python train.py --head_dim=128 --positions="rope" --rope_fraction=1.0 --tie_word_embeddings="early" --parallel_block=false --init="normal" --beta1=0.95 --beta2=0.95 --decay_fraction=0.893 --decay_shape="pow" --dataset="wikipedia_en"
Each number is 500 + 40 x the weight over its row's rms, rounded and kept within 0 to 999. Layers, rows and columns count from 0. Numbers have three digits each. The size before them is the row's rms in percent of the matrix's.

# layer 2 attention value, 384x256, rms 0.0674, rows 105-204, columns 192-255
093:455497521517477519534510523513482467447490486493512505487509500576569443507498541444586491466535530516486504463471422547515535456492514514514551522477498492496509572522592368453480503500554515
101:557444440520530470530500476590510494529536467493478464460417504476600434498476496466408537427482480542456509454500575474515481461487470517480437414532513483457503466473431500473452526432483543
105:515493473508485453532481448525533484576457527474451484442445480481478506509489500558456504482471500539540556537511543479471493518490458477550491508500486519490526511498471526530497506525576506
098:532409423507502472474466511508494496519581491593522511512497488438475512475485513491516531576431512482452499424496530520496487437451514506508484525498482516507491451502521504488550516511593534
094:546534497468494490469483508573538492431527546450493503501449533527566456506535496477442490455523491578526502446444602514525543462485560479576526451522499491513464511507506630499455490508559478
092:564542526499502555504485537561440480488512501486427501478515549521610542546482508486437476454555503486532480463487616523552530508478514543555611389492562466543528515518497548526534560512461537
107:495503491506520565540497525486504473501488545478511506449462513538515555471464517500514495451536555491516448456524386509504466522516486507521510527384430484514514542546583411477490439450566498
098:490417479495480572533502509563487499541514533471498520541550480470469569485476492542537470472602511514563568480494540522453468510515544520444551470528473504560471520516495467507559459477500588
097:498541422468514519474461527537519501457529515518506539471376489495497568494470494514490456464501532573494523482487432489487442487524504523540479492401529497537491526517550532473504460501504467
103:498589467469523421476516406603522499521555535452443446497465499573540512504508464486480498452478479481490516495521521469508537481451480459521483358566464521434517527527535459466550471535537476
098:588546535480477564462498547529498489508551499516487488467503502507491521505501515464519489524493521458465455491494468491493550584478489465587593448525447493499516538562505530529484431495529459
095:517531526514520488482519504490515468501483485484504530572489506528515497500524477436517477485532504445483543455515463515527494544453498620459505545456496468579506504432513438523544552504570509
095:485514483483493527516472531528463506444526423557496513436505571529552532492438501530512462462409470467471506433515511466514581492493499494569557516528460501484522568557457506475437480487471540
095:532496430509527545482461544566536501446506431487487502566497522534554469527496532451483461457567444612503476534480511537553553482455532531468492471485550511487493572539542565470500596487551518
102:565500507490490524444495567562478536498515544501554485472568553420454582451505497487492457532507489328467474494471481527500508495492537523572529515486426486526514587553550561486524408530529467
106:555583546502485497490448498585446527481515468483513456436492571554502428475469472537449509472465515416559427476502529435458516419532573491554549539558464486488492539569538457501550342514508459
089:465543485474483485488449466501569521523535547478502540473453471635512418494459573542484506479452474618459521565510519411518502508461507475471440488452575517506490481503554508508539506513421554
086:535511490510491509497497481471523461496480466513520467442478569499472508494503485522470506484517490521494542458493522482435488474557482523486482586562453453500483556525477474580475400474503502
104:471489491474478412456463449390532509553515464521523493490427484555446429494513491503515463477490462422471522541553405491503462587524525473455388528464562500455499574481468436522524487499468450
103:503560570524588547547530454462462451457475521573554517473574529486524467546487485467566512459513478470525500444527484497491519504520510525489533541503515528537527541517559472521432514489427516
114:524496438487473519440478583497491482514512475457514544549537458516497578510486515466533520484509548466423533435487430495522472473496494516489480586511500499529478528486549521525498505448538440
112:418581465512485454470571514469536478513474575416502480480460495475523439500510492512527554515467486541500524535507516511543473549537533518504525535476457504530465524552450422526485462490531474
096:621565466515484445485597464472507481542494426460496449524583476451464505485512498492470492512521488520513535549501608516465561562480518468502488513578431527526465518513452402542490496493513435
087:482609505499468461478501485499517460531519408588488502516486494512483380507533501510435468478574540477585494443484510499488487516520533488506476543521526524459470522533494457478544481519478530
095:493448505520526491511503545569476508462489515476498512509513503529522509505516515523505503582555481524538573539476545519502451510509506510535484428536480512513451529470450550477516496458550509
091:516545504505537519514503478535486497492524464500462471521530515495528477478526482486517517550583485569529522470516475505483478518486545511490593449511491524542448537514423485537503543475589478
088:466478510503482485490486507510501522507516526488511534517565468546467496507490516496502567443428537471530518521478543498503493467470474482546525560499507477489574531525561467530484508482436476
102:495483498524506496557485616488485494483491530475512495525534523517507503503471508504488482492436477527506444486494466484457568483488523549458585444539470501430477536498525482494522500495543631
075:525436451465471533503519435508515518506534435577502513512437524532494437484456496465504514398512521532528536471487497473489529514465529490475505457481470508487567469567490531493473517517514530
088:553443499499522515494537561415522523417461446472469470537467472518485524494527476492532522465512481555416488448481495506560425506513520527459497477519479555579479544502438541478500492489497525
095:496552527503530529493501502551490488578503569440474479429548530501506421487477488521504510495452466471555486483500536480416591495495519486535559458508514487432519487509553523518521542517517530
099:494574508510523470524501535525500482453490582526512520506462487389544599494493500503496487561472505485436562518498520520532461468530463476404416445504530515459470515460486522493456446511453461
092:508430455478484476498531392442500520579465519496476494486390492534465459537465513500467497449504517521548490499515502507424538572493527444626528524485486481544555554523519495542568487488478423
087:534392517509494463498549412506480469462520472509526467521463487478456432507510494498505518500619470570374506480515471533530384518500491453368418502493487514589491560466430522468472499488496443
086:497499481489520476526485486526490488417547478470502502510548512505533515519496493525499497523579492548482534489498534458526428517511582516470446480508495496484398557455525493502511516493519450
085:517501503490488533477496618469493471487504394620511500490520515498492495528470498462511528495431492500520497460483513517513480493459514531546487554467453461518515473577590554522425496543513537
075:505481484500464548505563533545498499459446504555471498516515536528519554522472459503489533557486496489482490505496539569520439456501400518580427540446541510597510432488529597471416525486465522
084:521481515494471513449508394386519494523504461505515507482473488521486421492446486506499526439494480515434517512526531452580588548503627479535451527478484491561552439531502442537538473500546507
082:563512544514487478456551374514533496608518500505477477490522538591485499477499512492504516478430485403518507487519548478485522555476551484493516536500496491563526493515535491480560535491526563
084:531479499512536509487447506556524475445526494473565533492572465517534432503493504491511495488487478503508453493489444447600509480501529500479532511484565489422520547479475440536520504477479517
079:521422508484493461480549443557529503577484506510476469473475519462483476480512494502487488535507479502538555478474594514472462558496511457578459428507483524537440501533404569485544563537533432
086:500550502496510499489513458558447510463492429560512528477473498529507538497524500464468526569545506506488507545494366478482438506516528464630472561486529520519432531444487511523496517472508464
091:519578533511493457492523495579512488596523569455512486476509518542492440480528528524479494526515514463587514437513495467447583516491480478554581522491517522509502523518542485507568488473520490
073:496428557486443493478494477590500520417501449535561509506483535512553507494464494520516504478463496469434471513498490475520532471476440545544500515474487495499482490405565515452489536491474513
095:424501491518504513496463501386476529419491445496497528570519456468471589487481493499522532488440484556379520551491523512528475464497504517410457474541512501424493486455502442491455484450468465
093:548566483500485520486437491456578540527520472502495494525459494514519421481501524496520482413517495492574502469526506453487538495494521504559556526476490488508568442543493489498523502504496520
083:508485506525543504498466624515588485493473532497506492521437499428549406516542544512476510581527517529531469521477471494544458515544472508433493512509521489477434524523381513489561482505505549
086:484495489508510511517540491513423491494489513538458513517528542547479482474527526477496493520559474533538540489488501502433471521485490523541526543495491522518489576528463493498444570457551563
076:475462491510432501472528442394521482568499404592509533484459462538417403487456497454513482476420503508577574538519514546497523532437468504530435530453417521549540508568603469516464515512540486
089:561610468514497461509453538506510480597509547521490469503559507480501458462478512514482466513398484427587477451502536481439532534496557494539583503488478455410523492540539515513508512526513526
082:506515528480493490500503490500425483514537576438485500497606525461513536523519518524484489558480492495450455477443452522502485494527453486438513465519527463413475524450462516475510501513440542
099:551418533498454461470451518527515521546496459496525518496489451419524523505479492505545490471468497450503499511511561544608443497496495490543424583486493479487513488454510589484523491563438464
079:507362448528439540495500533534538498398514459593506469535456530557493479489458508455498478404625507476471515547524457525446454486476461469515526561465501487464523513471490536491441497485509577
083:467514515504473458524528465553486497659447579561478547483462504441506516486463528490435493554490504414516589514514521592555437535466453460583444506453453488530498570549562581538518498515515472
083:516542483483508525561540472406455463443503474526484511500463488542509476510549470507447468510573529549379509493485457487486532485513534487445484457513519573546477527469440456533476503484502470
109:510585541506525489500512532557499484544522513570529514467534513500465471502529498501465519552577525458581484480523405478473514510472523458517554524468555509494454485514577449516569500510501509
086:500510485473438489477537525474510502496484430591470524538367541535473536508501513479505500499546514521600568564521418482488498543491552486588487540520494558511456511574452501493497498505550560
076:526431489462497503499443545488516518472522475465566477516451468473514561501474509522533470421425513470458484485484448509534553431471448442417525516504540490449592443476481490502488479511447493
086:482390504474500486507536421420488525480470516539468507472404515500487532486521497504482471495550490516442520472504473543501521527517500458438461479503478501602459532503415525474565490475511422
089:400556498485498515494489572450481499538473508518506538538454471465508497490496489485512512570464560485497466518462424559517422481540508481503500509498548509478432542462483507506507486489523488
105:491440478502425455485470471520527498570495539483489524521487505492477470511459503544476489461433513453541523453507557496509526559480509473519487474498474499407525380479537508470545534540493503
084:495592467518459482505524438464536511564498527457456509550443562476487447453505519516511526509452503494517519523519493524392539559504523487583571499527460497501498433501436524512538565504532524
084:511491473490523539499532474444483520429498411571468513522473520519472551480543483453472525477662508537509546527483472504506451493498517465489462515492526536611499492524449510529490481490523437
100:529466478464463519467516353493508510530537478523515516496485487451485532485489517507503497460640521495439513487499446524588440486501476433426425523506547532520479591448472490503484444497435409
078:502503462543499508524494554440524471545490561480502479503518500469522507504472502514530476443406507475497466505502525533491515500482486504434516503542476461463583485516558470492490442483503563
092:455458516525499473529479438516549508503532500487536517568580495497549500482473514510488499500587510457439556522520541499549503494505528539463437455479495475506481503398579478481529538495544510
074:513558463512536485491514474487491489555498544527448515511577528500509510506487483482483515558541466521585553432510493486500383545521456466567452516509472493521455493503531537519521528501479557
085:494493512444482511498492501508516504484442393548495486502464459494491558524517509490481515515493493507451474490475398575489460471516484453507396527468540511496478544541538662480449533495465482
094:542516497514530514526500534513450486437507493525507516474474506484481585533510489503516513558602521546475464482462497514503412506514450517483533482516496517503433514483429508518499488505465445
085:442659516504446444487502469412475501572520552511487516489507491526465448477477513521469504498453513442562538503510539486531518529545547506595532506520473543472496440486547483539541480506584457
086:569441512478512502471446459567592528547559421432539498461570472490507501509517491512494527442494497478469495451515524457559527472489539430441532472497536526487540439496476531475514526523478487
109:541437489504554520520525519445499501478476515472467492528521494497515586483533500523512495584540488548448473506465460507528440491502549496463491458541512519521449522482380498477518509471522509
090:462436490511512540506499554491514493378528442484506515497514483489511496520512470498498510433480508591542511502527497496484536420520495503383523447527528497494516455582470523470459489462538456
087:468549481515493536493504619488455484469472500480470475517497496438503602479550515505531499559491477518423504475502477502467415446524448548465484507521476488476465515506507540495442511510483555
073:432554502493405443495519371399520529612539537503489512525434532544498513493483524532472492462442496440500561490538563520456501571532504492577453481529422466517563434520504472526551539486529482
098:502560527511504518484520507482444479468498501497469500513498514509506598492526477465519515566520453535462487502493489479552482503526496516519536494541539513578464516533479579492491525487532515
083:489546478514502538484451530449535519506502457529481482503512485474495472489482535487518531519449495481564508516532572460544523499473592516597497516462495505486514525536680519506518480536529489
083:531484487529517465521532597588526525537505612421486505507507503365551583488498502513536493609436511511459512500483556550528506498484439501511542458554475507425473487478481544491528493513487542
087:531461497533561488519471505610511516512547526440540513496607521504532539489496503488540523502583498445471474550472479474536531526461472524531493536429556484526514505382547493541553530481469491
099:548428524514550465523506471529516507511522541412517500487625475473528546499467465523530516484498462511467528502491582539570556446480437480365509462508506499489528519453493498530494524485450466
085:508463491520477470515470477557513498512506537473529545514525456423518626478487492515543517548542495487464525568481487529532431488494439491421409485512521529429475507444483481469521475486434483
093:542455495488499436485480463533534518477542496545543509456540525466492440490469496486495499479432479461534516497524527494493514511454503494463509466459456472486539448473563500476489440526504478
084:470497508499511493499546434449464494518478569492452490509395492487482514523501479487472504528489515506441483495497505527431497530544446480490476462510489526568491540490401499508517504492475408
088:477570477497530546528468525506497480467505437572499472511478518569479463508490516466449493470503553472552468425491416462444563461485509497519532498483556532468537510506576441484485481512490530
088:500526498494435460455495523466498506582509460575496523458503480440494511513441513509447507532417517468566494522497551508585421496529515469563428599463485474443516465557575557506508484558478508
089:530527479495535526507489527488465472468478478544454471540564506545491560517503507491500517514534500540512472450502491533487457482525434505464514512557475495535506519502440565508473577492485611
100:500463491522526520517512528475477535459498517475493474531510491521473527501526498495526500520494477575487526507495507493484456488488508526477530469526480511518456520532400482512457532480529485
092:557446501504482480534549492536540491632507593434513512509615558482483381512463516521483501544452490478639514497499501480506495555464548510543506489489502482490515496494517482520567508517545573
091:442480501477410432492495456517467529554555427546502517520479501491497510491498540481482521446535510450521574525528468513540426479497472431562442562479538520486494521473504510521533472542517425
089:433565479492463505498454609444473477488508496553512521479467490534504470523466513465469489497407503466527453474528475502482545484492547575579516519492489497467520563534597459507452511549550520
091:499564482492469494466537468371554516558467489525468509546453488513469472517462501503450500495417519501529591546529526521551474521489531506550450478495442492527533424569477522540505515498539523
084:522599516507540498495479435475511467530531507447426479503501509506486509482575493536513499515554496527518519467530495509456530503530480487491526461547538534516436490503417496479521554501459445
094:481474528554513541535504500529461499421484522453542475493532486493507491478492497510532504491482482530451491494516611463477537457496418551383524498547506476449538514476491466516489458473507492
090:510435507493483493496456507480514557516507532447533511480548459482486472482475476491518519450331472452462497481513528484533490479480450510467535512482481452491573521452525453503506458519443462
085:557484494541499529493488537459519503543529535437552511520584474487533515487471503495511479505364484481484497517519522458536564519433590473433536460503497461480551500516542440513500530528490539
088:490429574516514536476479478502479505499530539423495450470419485465520473498556511497533493493479459468452511551497566483505518516504465516476564526509536495492540503450477479477546492518488418
093:554490513498540497488519603507519499438502468491482511516514481507541480518518495537487489510513500573579449447500512451505494488540522516443584476549460538443455491564457548487499523510499571
093:441526468520533500483544511485486480490450525530477498494386527531509427508530503515462494550499505534551505500511474537470450546532520487499492455556468521520432524546429538496546441482537475
084:457657515515478497456459502464481502563506570501480484519494479522477491470511543507464509509541544462489479440497479469443514472476499501561538520490516502442463584464545418537505471474490471
079:477587442490496547536469538469555490524500481567494505521490492465532547509485521514504524472445558473541495485508505500540562430456537511480490508524483512411519453526610508495524477554486509